Weights of a small transformer language model: MLP 512 squared ReLU, RMSNorm before each block.
Each number is 500 + 50 x the weight over its row's rms, rounded and kept within 0 to 999. Layers, rows and columns count from 0. Numbers have three digits each. The size before them is the row's rms in percent of the matrix's.

# layer 4 attention value, 192x128, rms 0.0758, rows 43-85, columns 64-127
104:484520573551510519481503615432510486430466463469475393492451457433491504445493408505416437544560466445524534457571543553511509518529548569382527543559457577549521542550509588503524473465419485
105:468447485397475626516472521378521470558506577541421414465486598508556504497515491445527467487504448426497451526497476521576480463466457443489503512562516550467545542461560563591484405524526446
103:508490510520412640520487480567511484497381457564492403493416504455481425559503411497453536557501607489507503554459516469553484412545474515439538545537435585505523548487517443508449462442512464
100:521436505506428566548537430549529475489575521489539571462526569467598502549540467551553512487462481537500578541465392536488512454484567431478525545516467373559511465383571557440439556453445520
096:520370451423471529499510491491496482450488552477470512489576559530532566546513569422541476439423479536460503603463459517487485466441473390383443488567486433487532470435485471527486576503498594
105:544448507469546373467480518460483487504500452421574464460512493556503509511497461414485526465518530504491350481584552498445458550427505495523560560490498514493511521465479564495448518490464507
094:589462536472491561506519508411516561492475475566440614470475517439573497545530499505479471482588521537541590526435505564480545369421557522518415524523489412544490495532422413444488458538612477
096:435451539475455602556533406517523525452400512572544561478553531483435464459533377497496538480477525542551413524378595487514520464544505575523485528506545435472497461525489509406445477484525469
093:623507543473453519498473583446512553455445530458483559557441565409555455565471492477576509554437512558539585574436550597515533502461533469489479493477489520480495547505428394509491526503566551
097:606535536557489465522481500517571495391378484496614573534484524463528498570532471546558559479507428460436568621546557544577430504500510431468526482453423461550468474481451442465531537459531582
100:441540579468581547471512503519453538540544452559445491526444538485502548424522511531507471508458459445472470482658470505425538568496612497556565381508436561502504483516579496513520430478490499
099:506370476450536612500419532496506506498391545504462517437461506518513584514473556462572486519492485578504567524557437480461445460484408453539403470518554524504513495437487447550506535557535502
103:559552470444476409461511419441537549533507463525568572519561455524404415518534534535484485493493492513525473340479544460528586489490535539516495580552579540519478498551457484508533553545570462
093:535534473520447487510526520643560508486555410462438488507590463465487507554532500537477470544468505494490700567415426494558470545526597428432514578466563475557490464407537460496512484496565552
096:580554438480462455502517516541515477397431427590595481496366503497484507618512516456532562464533534511491479623487533510471399553409449517503463452534460491548523430508449490491496508467427468
099:467525550454513492516574498554489517559603494446480489506528496511472507475503488510527546463435491488466450568435607557531550591544616482515531453373503460541476452466464556441456311507446525
086:491406510506464505442512458507472500543483564438403437533499553496549537517494415478525513517484486458554551532420516481584517508470494515439478611519445463507476519504522538554497596526485546
100:467348461511478576498433548478478483455508557505397397490492531522533597456506520445514492533504517465540583563493387474485493511482417413504450509522476449541538537400558551569493506530448508
105:475583475482608420484502482474510445509439482469517530549582437488513555476504530532502535462491512454443534540451460525566428643492498407460539585454424425473481397436452535479538439448477502
088:449490555625483665497480488553482476588414485537514469561436522501476480423474458513504515554498457514505531609457554527606458486541442506513514513487408545534505506481510527468510546576561517
110:561579475483515474531524565496487495492433554384635497510507408476566540472553597467506517524543497470515451498482549462638504494509540489525527492509560472483491471521435511404457462439531525
113:389530483541503447569559526427493469602474502451574562547607547534491447586518524566540487593582577585503480539511512486563501487426457483446550519535527466494570465436428437481522553517478565
110:454487545458403494501472443497481426483512483534394507479508512498506575509524574501554471548530397541441513422595408527490506425499540649586479413502437470530514557508543502507525470489524579
120:554378463497455476469507520503535468538502612504506480500594570508443506457496433570491476404525538578490471511554427461492500469454465436529527510489482497553529516450473463478407436432372520
122:393560455500496476533591510498499426478553456530465464506495499441545457523543518372516504482524543510514519523467504513504473538518544514457514494554512353439489488358504508531524490522510533
111:416508475508406449494518521468525406525481490454418461517537557474435509503585509529616477581563551503476568434538401486534612417468456567441577481473493473536551547543539595452492518533569581
107:521439452550449510473435444619479478415497558603507368492589442557541535403446450482577513496467597528527544508428429525473507534480397538419478599456518451459465555462501580503478562460545489
126:535404450447501506500527480560419540432432479505493489481443392510462477534479479488479490457491586535491394529442501465407517489493499566578365477471584487481469456562447555516475523561458445
103:481539532499539410499527644478524497580552495419532586533537472470411565564546597486535476486476449515485540502524651504573499516557511593565534467512485615551593491440450483539521533485418544
102:617424540455427509506464561446482453519491558584475481461555623505516582544519540484518514521444389573469504546508607534510511539527493509537488499426433511587538531429386454503460447506536421
107:489540532524440565572485486526541589474497446435559445517471481470568428434455455545412490516574534479547460601455514574480383559531572413490407432512409497423459520501503525535528503526497524
114:488475507471445510485535376508478500472477476458438524514451437508530477449490494485501522477481556459484468454487504470524467505561604521560520485459515506461400574630484427527514514494494634
100:554513580448508496459501476575576536465493392518459559531524491405491427537516525516427477411464527520497488524483512443544569419513570546600452465392483605507436506559510458485481415522392444
117:531454528492406475546493542561502488459571499554485546494569506498601573447531537565522522518422553432468503502438520616478502556590612512498496578415528413495448528542522441546463511501496443
086:460490462480488408476529492470501384529570524443540548554516481527512581416560517494534577485536450451495526572424578546428439521500581572542519443472402512525461519545422530578462541516438527
115:503549595452426532616476506552489576477533457547428494438438448519497533574526556532436514549516388477479483496538538556463436553555532603477477433420434473472479508534523476561545525430497596
109:486523475507545526520485545621508547479527573467543488495545431448535457514483495491470516498507573470498465502670481498502454428432486477470507440488453451471544557496507485450465491562639567
117:390452488474614487528520565471512476436461472528480485544490386524573498449578498550526532477519456537547533541525515432523503552438494563487447471528415530504530496425530606471459527520476555
113:458554495498461580514501335486490548495470482497471541492555539580529606500428429408578483461466491492529527420409466514576521499505404428404540545491518540538429542560547380495510450561589516
096:506551542561500465478504452521587501487521480436500484559523483456462416361484538561519493551526542533522426501633499539540478442492634539436419488558491584492486423442506469483450388467479513
109:434523479585513542571535379549578511499471555405512486523527488476607479425499496542525476431543594457558412482448468500512510495448517452524512515563593545474524448530504592485536571431452494
100:507528515482571483502508514494483472511459530486479518497536504559451590539547559484512421477533443410477492492431588477571546459408472656530426492468480538520493509479530392597517587512564548
104:472477485534505503506497403467473604487440468528482525494448493482468509479512497476600540500407429551545400454526434582526545494472512571547541438490503412517484445603507492514444414486506499
# layer 4 attention output (transposed), 192x128, rms 0.074, rows 43-85, columns 64-127
103:515482503448523421341460496545496485467443483498507546481570525499501502431364627578540550539523492474563553553449485493406504489348482477499436443540535463500474396421554467518508607412501559
099:459487491415543346476569426499497455484431537502484550416516407526533566503639522480495500536470550496485451525525479489582449570505488606510559470534479580514578467582445500514542483492455553
094:386435484539475475376366468437491504452497429530439524554562492510509529523403587439454428432458461453420430436516512546518534593453464489482571527498519522435498515476460450614552549436441495
093:540550514421531456390509455509515469510552512552496509602427469526425494516510553498558455441663494499448401484435551475481482482560518499460464557519548505521471550514407458483447385486415501
092:470516524464396454490550423460510455580537525535472500457433384535497532463616457493461356600548516513491443454564498512525467537592464621509471495532469563530545516566491531505423441544389454
100:525513470538590603540494512504468440579521528439536481434454449478501513425493549566496480622570482499529644527601484483536466466534513580557474503532461520576581481536542488590616502490486549
100:463477519483460504392525475562551470497557495503505461529486362465492487383367519508523563525542457468451383534524582446443508565526461430497527506535495501500463472559475511541542485493484414
090:501518544568468488431528572543503426485451521483493448553450537495576547538462414512455473532494471490411444536493419453562485549505424481450534567424528442463449538513429422555571518560521515
092:487575569532499481552452466465520520510571483517544453466451321474532528537486497481472478404522464477451385484544486427428506447482439452561449497561459500537475507506472522439541508498527397
099:592587511436509502613461533469464487478503471517559535461518466442414490542499493544559445483553484512443418531477447455387531539489496550515464545505530497590421455554426547513566472575537472
102:520573551477511521502542482403512521469529506529546526540487609512408504512474526536553552477485537531583502536445433419496544527465603514438519486411482540577477578444578430429478470419572485
102:461501566389447489544464496494540497557550523453430514398526370433543490530553411476495501501450488490464404527565514539514467468483489577511489510551481498416472530486476527431541478559443459
105:493494468583489518550506586602470444445469467536519509531432517484521451441435390488366517509488506493477612537441563618557472474557515437533599464429505417487525481529488494562442502482515567
092:570522475410545410441475539513472507443462421568476486542551528523510382457502500491523533426477532512463406500426554478404516470543491428492456487506510475513388517492475574373484457536522487
097:446476473521521493576565459420497458518441480547540476473543452455470554466511425477481371516616483436470470482627490531435529607560499540497534498523545545510586496531495551529601515449497523
105:527552504590557530542553505390529541468588526541553504545501537517514526499490547542572519469518556544584516444505447447441450547503522471456471522469436527510520610455530489489527459442561440
080:513462529486522592411401498542494480541592498487542499466471481488481511409493561499430510511462513553496529408519475487466448479444459514581498556554552473470464453470518540512546472422488410
102:494408570396522478344435438522572509563538497466478506404584502495528467486557538509540524540521450527531461478603501469461499445451510575498465510609571525414432482475485547431552476498465427
096:619490505468496480549464553525483465571447426517553604459496570489433476508485404482533473560474510510492513552498472461436475525527493491504445440451476554634439448504490520457593383612508506
087:479572584527568453531411548440495534455550441460507469553525603474416509591535555547498496411515455524461453486485458441434513539453490467476539517478540482397408482453479510486634433475544391
108:570537524587557516486493521454522422507466487469554531397522461502474464491415458557458520562546506479506502532524528505424480522530486435427452487506469504497438424503467528502554476546529457
118:595539440599475513506395508475443548509505519554480541506369606460525571497478558529520629575524491494483553547474467587523482477548533535511465550495475475557501500471559562462615488614509417
117:550533500496579529583506548467500569541488466472596460577548440488508553509540467498433406454460481512493521472526554521461393482465547475546595558575554483420547403506434497521446469455503438
125:551521516509452524512614424558406479459551536488475500473483503467472480576525534491508554513477502438491534495488542387537567437440514473543416487572449499438454417482410472553463521586518548
118:469491416529524515519545578472495521436470446392471509556480638460506524530539528476441490518468477534498495556448477552529410463505467488446474535515480472490526540552471421535472513425515517
116:498500561532499500528487495496484533490442550497533492567486538539549527454493436507534615493558564505502470491518565543506437439485550538475492424534504500509574456650526538531501499534513457
112:538448536458438586492573481513438446478456524468476599425476544556570505487490483588527529504537476661536411502539468490482502483452548495461454403538485512501522500577523522491503544482540562
129:422505530476442530473535519517524441457469517526516531520590524540477563503500559470464424552427526456475537513512491473455596478486514419435490565498487524447367465518463435563561481510564541
104:470483550530535495440420587497461516510549451545493473569497545496472434546570500464482496473479553478465574477484516532459440507522540537510493515539510495529587595466589552443530442539458435
107:484480438504547464348457476617533431507493465495504482458449487520453402581587531428475501481500467508571505520494452427524440456487562524538544504542561473441533482555514458477430428557543493
112:508492449476572513462582473532469566595567540559519539463519464481466577463521507488483505581488488504459544481468381471529557552519492449543508468524569546592357470384497470411548538518504459
117:517468460436573487591562511409475457568539515460508484508594505547467523520500476431392412493480551436426562532522512493523652485549453489460577521501484493445415383471372511511494478551453496
108:515516589493499431515513475492505495527525494503540527553581433527447533536482444459458415519527440407451573493506567419503534542426463523409580514504456500479499492553387469514571510462438483
122:535448444497512445487558554461491421513521526436485529483468576561487502528526478480414485547434482511395487555468499461520502448578565503469562494511556577470520546581438484439466442497474533
091:464504499452519570491491521556446426624557489415503477435494660471454448521550491346396350456521503499507560480493492542540536526541485517494539545513606487530524523539476523471464434505550486
124:503436485483561477474459565464499567556533400489523507522525442526479497518546508462426476524455467521479520507507511525483445502511558398540611543577645497505528564431454483445495429489550403
110:507535544497398494529529479466467551475483479520561594497398510485477496466498578542541534504471508486494531510381464497518541519389538437598532495515495613556461452544498463648512481582473473
115:501592495505410561483542534602524485504543467371455543469484606407502469577501464486461469531537460614501439448457521550508451478422548481449421546534545542559484515503475474557604524431570465
114:510491413441548517504445472408524475478504464543408444512462447506565471584573439473539478493442498546517488612468489520503536468558456536461494440461473474445629446518524532516444489480456516
103:505580514513539455542586416536377532551562543522571508513571475471507570536471479470433535528471500449525572470565476364493481474503420424489559497501467477584464417395453488454568576526512490
118:478576466550513527586547578472425553480507517583507551451546480459541575399457501516528530514489513462431502483543498531504557513504408456485453531501444532569450472406525571510565555472522483
106:440500470409491599505449512382496587434454461518535546529479578456511520492600378400529414482406484518508504498514529491408435484492515502434629547568553411450614495533511559494526450483421461
110:481549531540495421544465475513569455498506468479475451510442473489557551508435493510499449503487424467548547556499528488476449447508479588441523592399525574454503469535454505540586521490585479
# layer 4 attention query, 192x128, rms 0.0963, rows 64-127, columns 64-127
106:461432529545515393438527472432470483494484446474503517439526519462501541526597526550523527494534421484534503457530384397469508506409419519432533498510593513492415394497498492463513557512548464
102:462462460469559460448460517543409505575529503499447490514513538528508572578487462491531510600484460422460644494520372417457485572466380491500533481520476546496451546532495490512559537496445484
104:473486446472556415432544513421502456570512501537501465524559527576474509499475516512489558538520508528518548418501420333548503529447400590445519469503599428571420409504442484493537558499467502
086:493514465430561514429532533502419414558435508531452470487557504532490517499499487555562554572552475508472576416550410403479528519446401474419574494537491494600453507545504534442489529528480563
106:530535448542494522466490513519507427407482537522449432513412492598489597510478473549581595517554589536606465484482532541458516496529498511508548516537481499573459478514500580605489471558592447
103:494489505523477514544475516535538515412506418408605556479477453466583438485473532395488452503433414501487441522520536567532485460496601571627426450539460553418530552498494510482461442431497542
092:416535471433550399419486570471511531609504507581521465462596491507473533544453421547480542501528495544457565469535428427402526545495433388467529554439536438529474483485470501576477543583484412
095:529462503443506450534591447485577489517520484450478535552545489459477498495477556432508476440489427431359512494545493464567461527497571455558476519383505473461511489500468462355491470497482492
112:411458461509500403442464496506428533552517508618468460536551473440479516502480463593509577538474538565509495438463480503426501531482467455406449587511503387471448465443401554561512504524561401
106:427404539504467463455492480424396556537437476519476531515545481455539497524486516431442429438458473480486514477582454516485446510428430514486372472571396510452512571495491430574475484453458533
082:439458558525475492571575522456520614469517459475525552542500563464515466430519561462474436364376474418401494500506544633513509452569456430520424518493522518487546432443472415434457480444455519
110:420421490561545511530446421490451522408492485581480489531421500461458524485460489582569566541484609568577511450504494518415492496490414465464478607517489513476473467475493516563515512489568475
106:468483631541495557525468479519422492522537510439535600488551577445520516445556488442430426378470541521480445590531566506530513502493515473541504410502494558538589530493509445525411418458402591
085:472505531534525437503453489453521586484566508535557526478600539476612571506551561539458405448516502407519540524464525478491573459549473550625484477459440482483526474464556572459529536453489456
102:479465533480510536574619528452512563573515539498503600553557513430495485475506518472438438424474438449396480578576486568555432472441538478519428515563487515432540508375537502431478515441458503
107:453586524431495481544568468565473449540499501515446506605457440565603489446475461539534499485470454464522501517492487563562415581425536523510506407503413517483523608523512544476482528406510479
117:465500481468516515526557524462504486456441546455524482433466523484565449540463538461471552428480491472490449546521550490529435597441396527518502390593521515473533538524557476344439418427368585
167:462490462517454446592566492497530598516450514487465554530520547475456451502438529436444408458431473476406514514489527511528431457463536472501397497549492513447614567443528444464462488435451528
100:464473555525440529507527564580452518478538468479515574565486476396456553472488422550492565454552479500490482500564573513573433543537530487529501529374501511442451440487520476500428431437527520
106:553522439532461466455479365555545498468475457482421479531524550536514490532520495507505560492579521583508450467447484505557470448575488558530502483412493490590507483479442544521490426511579430
094:529489553495458483501517488474616478540541481483546532446568541482456369684599548462425478505540522499521489582515564432492478472600506486427587464443508442465502418513477427533532464537519550
101:427456516516464514467558526547499437557493462544537466499561374543482488490447450476466580452513454531476524547491555493548424456446516472551546464491483402527479487507500517448461498516443464
108:547502496534392436479489446531500547468523494494528508469488436456465407563467476473572501563481509472511391514390576544503442455527456445429540560492409500553462412515526530532532482501510517
089:528540486415506542507506553564624453523536465445575559507543442490421451499518491501487546520559476557489461475475535366578506468484544471447595510468556543485485488504448475433451402542554478
088:548530515575469427455453405486472506529373516515437498533497509538525504493548441504461419454551474457567455413435501437531497441494534553400504498534406509516469458470626468519471494594536540
105:389451548556462536527504616367400569488488588550493476504519540441437600437497449520552533554559510510512586464516523501476469514468510425474442510492549456498519586520467609473514469467524527
098:447580505439563399529483535438521597546492573503470376481472472461561423502534569471498426543467513500503553521433532500464462475519453499436540511422623397469538501541529469473534521588536518
104:515449532488521489495499498433445468494482565464604487461546465600503466422505475478442497431537485599459434548455581328545589467528484503526490411501493544518496505576489471470494384475557570
103:488551493542581579566527535506462501461593483531536489537508481572575556485441556528551537529483409580524492465346619488447495501491465470491467424491452461503526543485581456536468468514543389
103:514416508494575491532515547493492523438604457546511443520452437556571484454459468530490515531445534473477515475441500565421463503478462508545529463451461463486469513480535520478499569509554451
100:572487509562493484439412540538463558502436592501572432405560511501495521475480467423546448575535517434500482498466484434520514478497482454400491503509398473517479397513572552586508548546439564
108:522472401480580590454585510443451577485549470459459424379545415542497520390503607486455547451480489525433530550477567519502467460531549460519436446519511462519432492483541349446439496505426545
101:478521544451428443548485564486507548480454498551514510514387436584494500552425421494491434541440470485435476511535505478480438388506533471548402536470492515441534569442541478482516483530505518
113:532537498466426513567559484517645475424476471466491585530500525504531406535456474474488443543431503532458478552489582570479473474494561492518455546467466566446578603509532428483482420490472507
112:582550481462477464564560477535553490483461442460564506552490427519517388518506580484405391501469369422414556539589551515557504467457580485534505510490445533454506469487510511474477448449476487
105:483531528426502440561520440538561537502484474476523558584553504446466403523478534451404399497461396397400545534541545511527507435499592515489479483491512518429536514413486452443464497496452561
100:412480466453478436415491516426493511586479506577456452431583511505380541509475474573509551552566534545530539384500431361475515531520478433340538507475575394555466469532471507475541491541512515
088:518451459633523507452471486517412500426500511565486414418350475551487557512516518518619597535525576630631456474448509458436485511492451522511461521486478470489456560548493522573510486516532512
097:521466541471520506576560541495546547520488464499543555463550542406535420461487571409422399434387446401387554509549509542512520520508521464589462457488483539448566483480533418411496467470424530
100:619490506478501443457484448527560390485471565474472468540597497426463388531539450496490500549523444514495455498553515521524502485445604502417534525436509482479539517460398499525471463592516519
091:486496526529470473565495553395555581520493490474549610476594515436541425489547522443402374374412443442426557511521534551517556471533505451579494524477534541499572460479538394450442559496401559
078:472482466536527548468487517489405462477403483542539467446438492548473503470504501504460583515514551574607506532532475427444491469444497515516493479590550512505457547541583461508475524514494541
112:438455505504561460536479498515517591557434533417486558370547532460481468573472551411481366519518476517452500469483458443566484479435540523515453421552481575468572535531508510471555441562458599
090:438467559521450476518486562430526618548536539500533593465507491471520627529544529423517399467483501447496589544473459487496570444555379536534505495523548466506475479580535527410536555417469496
094:455582519492435506517491573480500446462482489514529536523417423598400463497489424516561530555525528606577518458465513400535492485492538508444498471557531509468466610638580567443546477496559497
103:539472503484436539589564504513540590544497519481458561537524576454468480503487492440403411417430458406385504518503514595531415448526527472582434489525516557465613524458570480423470497478438508
089:509537456491520547500415538553533468476412529496534529344479574468520505519546480517449546517514529556549563547529505409492536556539473527486523405549576560507514605585523472495446486490384540
095:489460570544393626532525514537439564540483493457472555571486438499546492493522478484507502455535571496546487502521568535468491558544429506552456491646431563507477515518522557570449537397453531
094:447413438531516513512549473574557412452526544455504532546497493418452533526464498540476543491516526465449587532595481640494413410520562397548539600466543426485473518410579509464491583536496462
082:491468517525424464542463466655500484464484578528470496509449524536476440480459395460475510623453492548495530477479476464496489413460525499468474508486428574554543518494525519527510478516586513
103:413554539490512461477484580510459535476529471484607479447532517490601616478416535505511545498481432485525498480465473583445493438454538413503527463460490507498502532473548482630414481482516417
093:459501469487481481515428490568413545476480571651462480510444433495555545436472467528523482541462470500479485493488373488465514492447476539523407513457483547488470587530498575470500527451556403
107:455436523546532638462487445531517508502536526472485541513555516517513525554555467487517483451599536577553482537448514433578475410548501600557540388488482432521525516491567570539469447524561485
089:538488561440499521517555600577483493442544525431568490468589585474504585467428534534586529436475478421464500481499444562420544489482502514597519439419578550501456495468430591453519417382466406
096:548538481506480530528468490526411535496456471558513520462426547406481481544499582487545464502465464570505398445500450542401486661495484524428435453551432598572476548570375566585526480409533483
106:559498489518441471457436448647548409443520410540522532541453506545535475616495401508508477501525492474495480511550428410494543453510523592573480478428471490522501528558475469536541543527538466
112:414513468510536606536514534520494533559472515456486457550507348521542469419576583512456482374605526442512493509479497464499529492523434560553495455542623521484416547491493567415431528538412527
104:497474425462511439410465462427504500494483468521530390407513525486557418501561492447510452462462467531473458546555529539491544553470472517503494518492394513448566532511441390561389496532419537
102:417496479490545494486484467549519485482526455506503585503525412557522512454538443539415541474482582524518529455479639416480582544407518452563535459559575511437525546503579454375434568505385573
107:429519515475538543481467491524500555473497537490474436521513506526549476372438493455458541480466433465437527445466498494544510483501473476465474494409575449550516385466527434459458521434517575
101:502562506566434413621522470426459559502527497483549546569481422463530525477516584557615455494516498465560448511403532600470462588517501436470575535512517560482463505538518552565563463421497481
108:480376469496414488492537566508514536503440477549504475535457430440476556492493512553504502466583459406489545521591483444538498469487466495529530570524469552565462430492538473462520534496436527
104:486629564559419536492440534517491552477518495575394560480554532496521576533498492446586399523410561529578443496371523586468553431468581500465474539438405536556561506506482560659484459464485485
121:512555523510452441467522514582501510449547456521482494479433436486499499448533462525589424481459493483473433463441505550586457479528525554470557499454427519468429456633468553439501470498483469
# layer 4 attention key, 192x128, rms 0.0969, rows 64-127, columns 64-127
103:525509638473477494408446501505431444562549487590559529457462519444549496446618449470510531539562460454575532519548504523511510554589610484538573407529456495563483514564438467598512487476435526
107:531539579542543433471449506474485474489508424516550512414426470567467487421556503467453580447576454545586499539526477491525606547524573530497519433493499439510431405501446498566517471466500516
100:505510626502503549419400480541441493581441473460572454382478542414506484470606434463512584492480477467585502572509520498531551533606548451583585468502527509585450462577472466599499480500489498
084:561545602611515517434410482510498473522492485515502442414478554441522525516565486488475571487480483454561525500536513496483530504628567443593561460500530533606468440486428476569562515583482492
104:541549607530484507438436527434496495514468528549556506379568606480577504442603476494544490474495462497545544562535423423473558443526521458484519448445534510573420443463473474518438459492517547
078:432456418482502528549547492480532546478523468462437572525527513543496439441411456564510416526492493463437513527478501501528449492400475535439405549518463490391522580487587522480444517442554500
068:475488527560419519534479511549472412516562502479483564542487473437456587616636526448465508484574550505525475478433531519521583507554545520511531544523579479584431486472505539474534504510454449
088:501453471462515515673582554484523554458508501522476463512461488540483487475354516484554472518579481475434551496481535491452433491437459502512375493581446562497549540518503515472446532533518474
081:529532590552442559474385544551494431435533420412545549553521517411455597637577435488472554538530480483473488525469544500556511513580541494510581464505485472520491526450540500472507490565444438
084:520565483455461453515502432581508584455494453455425554534526542524538482467421404561483511544429449476433542497425554541499445578517544493508436476515480500435546542552513494545497484520454456
108:509464432469461497534533486513485534441477495509493466552496507533521442425331550517542489552529496524443500464499515499500429538434464511436445489492399504449563539527487461450453530515533521
081:517502535551457492395349431558443440468488505557600470552577522440498515523594508478474506509456501467558470518497500506479481609608547527492617448448496482430528454604495507517465460480434459
088:478525468442481474460544393458516547502500488488429506529453476493502443497445532627576543529508540564514567495503492515452420528458467439477471549467460492414438476554539550533505524532524431
138:392453441435489490603514468469561573448458535468462529541486527558500478446379537470503507424439537500427478520564514532516438490440528618454439544459495544413598511500494493459510532470510530
069:471489450421477484565608476487530550412467470479434515522469470605502474497303545552541454494448504476414555469501524517510483511439479526550435521527421539439498537415525514493445494510453489
098:592520556510568477434542545438556526442456434579587516309504492482457455457531379493489450503458505484534513564512498419555489490504501427459513422536566581502380460481493447547557527484462504
085:496469515548512522473618465534564538597573444541591368428518495525419465502444402409454462402459519587498562499548455491546503542473524454538509466430544587460472495568412440504491549471512413
049:558477526442615515479492462574481503476550518530507579416426488554515501483458502579573623549463531496508518425473430562458519548528508591596519570445457453495420505508478443529506534551556391
100:545451540523536459486448466458451436470448503434539506518438482484513503538579469514533526510586542519604518500548514420522507515417506411453476398502427452454486544569510489501499472551417510
112:505484466492513529594603544502515497534454575536542591512545445470586549594475584440472438516452495499391504432441497473519459454478607579430499469502504440488554523518534529414436503541522481
092:534475457534456396572462416476491475504453521493287432571475475538532554438466521623529460423561548562519479405545497570558509493474427562555480511478472480521545493595473573412541542511534550
104:439504493562547534462504500424547533471600444455501561445485511501458451505573459528491583485526476497546549521587479447471445488543523436524441475512489624528447520566376412535498500578485406
111:551477484475564440496500567509515449546580559508457476517515632558524554525572483457504584482543443517446537596473460532545578480464506487515516467439493486513510496528477535478492539511506485
089:413398479541473450536428450512484465576495516463455455471435390498481542569588516508474377511567528477475562505483485412552461487428452459486536522569423459560468518426531570491478543508555536
091:566548460442613472520539432482548462459485555481457544489497549526556530560432589511489581496465498440421476462400497512508557508498513547522558463513591424398532577508486498529501450519499479
105:427553558521573501518495462538402478490534432425556537496542469444461480459475488542476617531526491510578478510614501551443580574504503475566554492413408444536414485522492445587489509472409465
100:478389478510541494522567530576521535492521452526472472484492448507488546447427570537497602456529549560523526415468507600520545539561494616480465620403557452577506516527495487481556493483498463
099:543601479526512499471488375511564525492472479437529531418535475524519479575535466538507511469605493556448613556555437545430449558449430466512529438464491496519432565457482439529540518514506547
102:597547573553562427489519510505513454485486434484557558400561491498483417487538414462460440531549459478497537545573404464439492469528469465420494400444578440435497463465446402479485493446507514
106:490549554504487436390522531492501507537472519489570552493555503426549462417507558461444531470541442525463541550515457482470518483535491476516492386466541470480514422487508482507501404539456544
095:504539497413476455493517510559551438455559540450451562571506567458487490496512528532526634442532452536421486565526480530464571482507470504538607462417468580467481484581471493542466464520419467
109:507508485538518464512492579503508512437515382504505474408429472454432443562533580398504459532492534536554549417534429415451600595497489470517502580553548458518530572389448462518516533654507501
099:447469359549492508521510414423457494497464522436418469515508539535534525375487470497576540460564533527472542456543416525526537582424451471491549544427501449435489502575543560461528595546607491
096:506452340488458447557586518463425474535408416460448514515482530514472501440369504501530445543471508566424579539450527487407498537460430465449483518546489456468508499508560507461471545532500497
106:484429388499423546584502514486496520499446566502383515549473520521503552493448547601522543429510532426466476464451561562481409494477456558514464570554547519526507533501533547459565567528475423
097:471501362504428504494572461464459471484470522492467448581489490513493552492459510540536508525453529519463471511439586504521442512410450510483511591570454528426560562530552561389501566579540469
090:539538582591507565411433497539488450479532484501585493454511488435495530492661480457513577474512501514610461555470524470513580577534532479540605508510516493574476466446440510489539512525546485
112:534525589486561530455370522568560536501521520497560527431594525505530479509587441495454507496510489410564554571569443505425538500547547474514505459422408495520499496484505419537430514509446545
104:415457381441467504582569520474525543518544516490414495605465470545484496446341492497533469527500498523412482491459536505533414475446476537494394542556486527449558549528542513464483515467518474
102:481474479469537542562468548494453472524501562511411523494451491599427648541534413554541496452495432478548528439428537467578455499515477491589495528478467602571437588584538539477502538466520547
108:455436402451537517576520480485485548508504595515402485531470530638516484476325567584549528487490509500450493445492557508531405507464488556497382578534477460447546570510468480495526494436565493
101:496514548563500512398426418510436550542521501502498489492546506512520507511579507529461595492437563463549522457493485538465538616596543514567563571497538480557448487517442486560562450572463446
073:437464476415482501539561523562502505463569474481504534513490531471543532486333453473526588477456563414406520523456500573453427540493549491486477561499488459408550576444535544481495578448521395
124:412408474497416504591542486546555546486508434489481520591512503509520490484390600511479530476513548492434451515513543581497429543463531577444404545452430521398567541403469461474490498497502493
107:544487545547549412380392390520461472467440430452526519466609454454528442439550446548402447475541499411492520594518457490476549577472426547531549481520483435523432478447483453582525515476513500
075:474432448440517463525637481503492546457455503525492542568477519555533457402332547525525474502400504527407515471517481462460471525393546559517456548528467545426517526479533464460458462493536468
147:488497577529575478383465500534471426587496565502551469487491473464522504563560465472532528504470540582660471459519470444556579515500487488484581493472511478581441468503468501551494502458527553
103:537590524554493481332459432466468437430497421569578525523501583442508461483545543566480575534557506552567447526583516506492582492522515493482585485514512419456501507514501454574539408552455504
127:471497518548532551468476490482383438500535501559489476527462460427497512508651574483498527486560513506710455485436546406462552512531510508527523495482482564519484445537454502447444444558507501
221:553516595513554507363398484463462447517519521532532457426496510480507586544665454532553608533496473523633495494486470461482546536545465489500583450463515508577424452509469512559513505550528505
101:416474530510459549525461486466501496503565421458461570532580444565482451431556439484451486557493563399507569565465471458510505537535477427435421522395491506454469437492421530446494536568475439
087:491502577483587526443519574510578495445516529507559499488557461579506503522436460402550618537443429458496550563489520544475498499562542516464539409473531543464473462414544412558523473547504592
116:486544464485487451603601444497533530403465416503483604503505419462552480456474605525465451454518575460452522459559464460399450506433515550484439515508465458407547491508586516422520502487489481
088:460505522468411506447489472452495466470491522536580498449499452460467482451478424411482403469471463522525494644520551456525427499474499410410495486412421576504400435502532524527485493483511571
098:509531468532449461480562606571516544535558467505505445552513477601447494472411340452405539579442489481417474492508487581516416466484501523530524482567489435456566553541564508490494521468522528
106:516595502481444546470521534459505521512445626480498568528542446555512564478571448525486467535467413428488500479482541503542399400496469518455451433535502523439581472555513479487498453478519619
109:377518491502540479476538461494455530492502443554522534483485449556459450489423639432492550421534578536573517454523523480476549524483530504394508516608477483443569516456565385542595448494530505
104:526600439457498541568540569658554543513585552550407479563512554563473480591511515549452491513479540499519517414527456507532464463571555462472512504464575596524548523539555515421520525471448530
102:422376530514466523454444363458513537537472510499555510484452508419545502542510582520498519516513579397578544575515446424554410468488536453434445526568553484444458513427514457598549484448519444
107:531392499513450561567455532468540472525446412468569365450445482519415576554497551482597512526482486528520566530453512440478470626506487449437498453511483538457485513565459468536542501567506463
101:483433499528517490460496563501475460474583468507493528544381454503538474517465485482424522455675603474499487565445504517553529510457484560527457472493511360486501485523476518489497528463564512
104:403552505534472511516560447472427519557601508499425481529408546528434539453473558454528606487584496554551467459451590465516471550487524446582496382591434521524529480516394417517458468559449566
106:511480441502529608495624502501486475403484490556497481557513416580440508522501526574475576500467517426447419519525483515494490493521426549549520582448542494425471513547496415411551551498573496
123:527473482515620493425514625443554498513547568510467513468549485566464479534468554459502586480565487509465520567503527476548538445499515467465447470495525459479518541412498485468532535552458533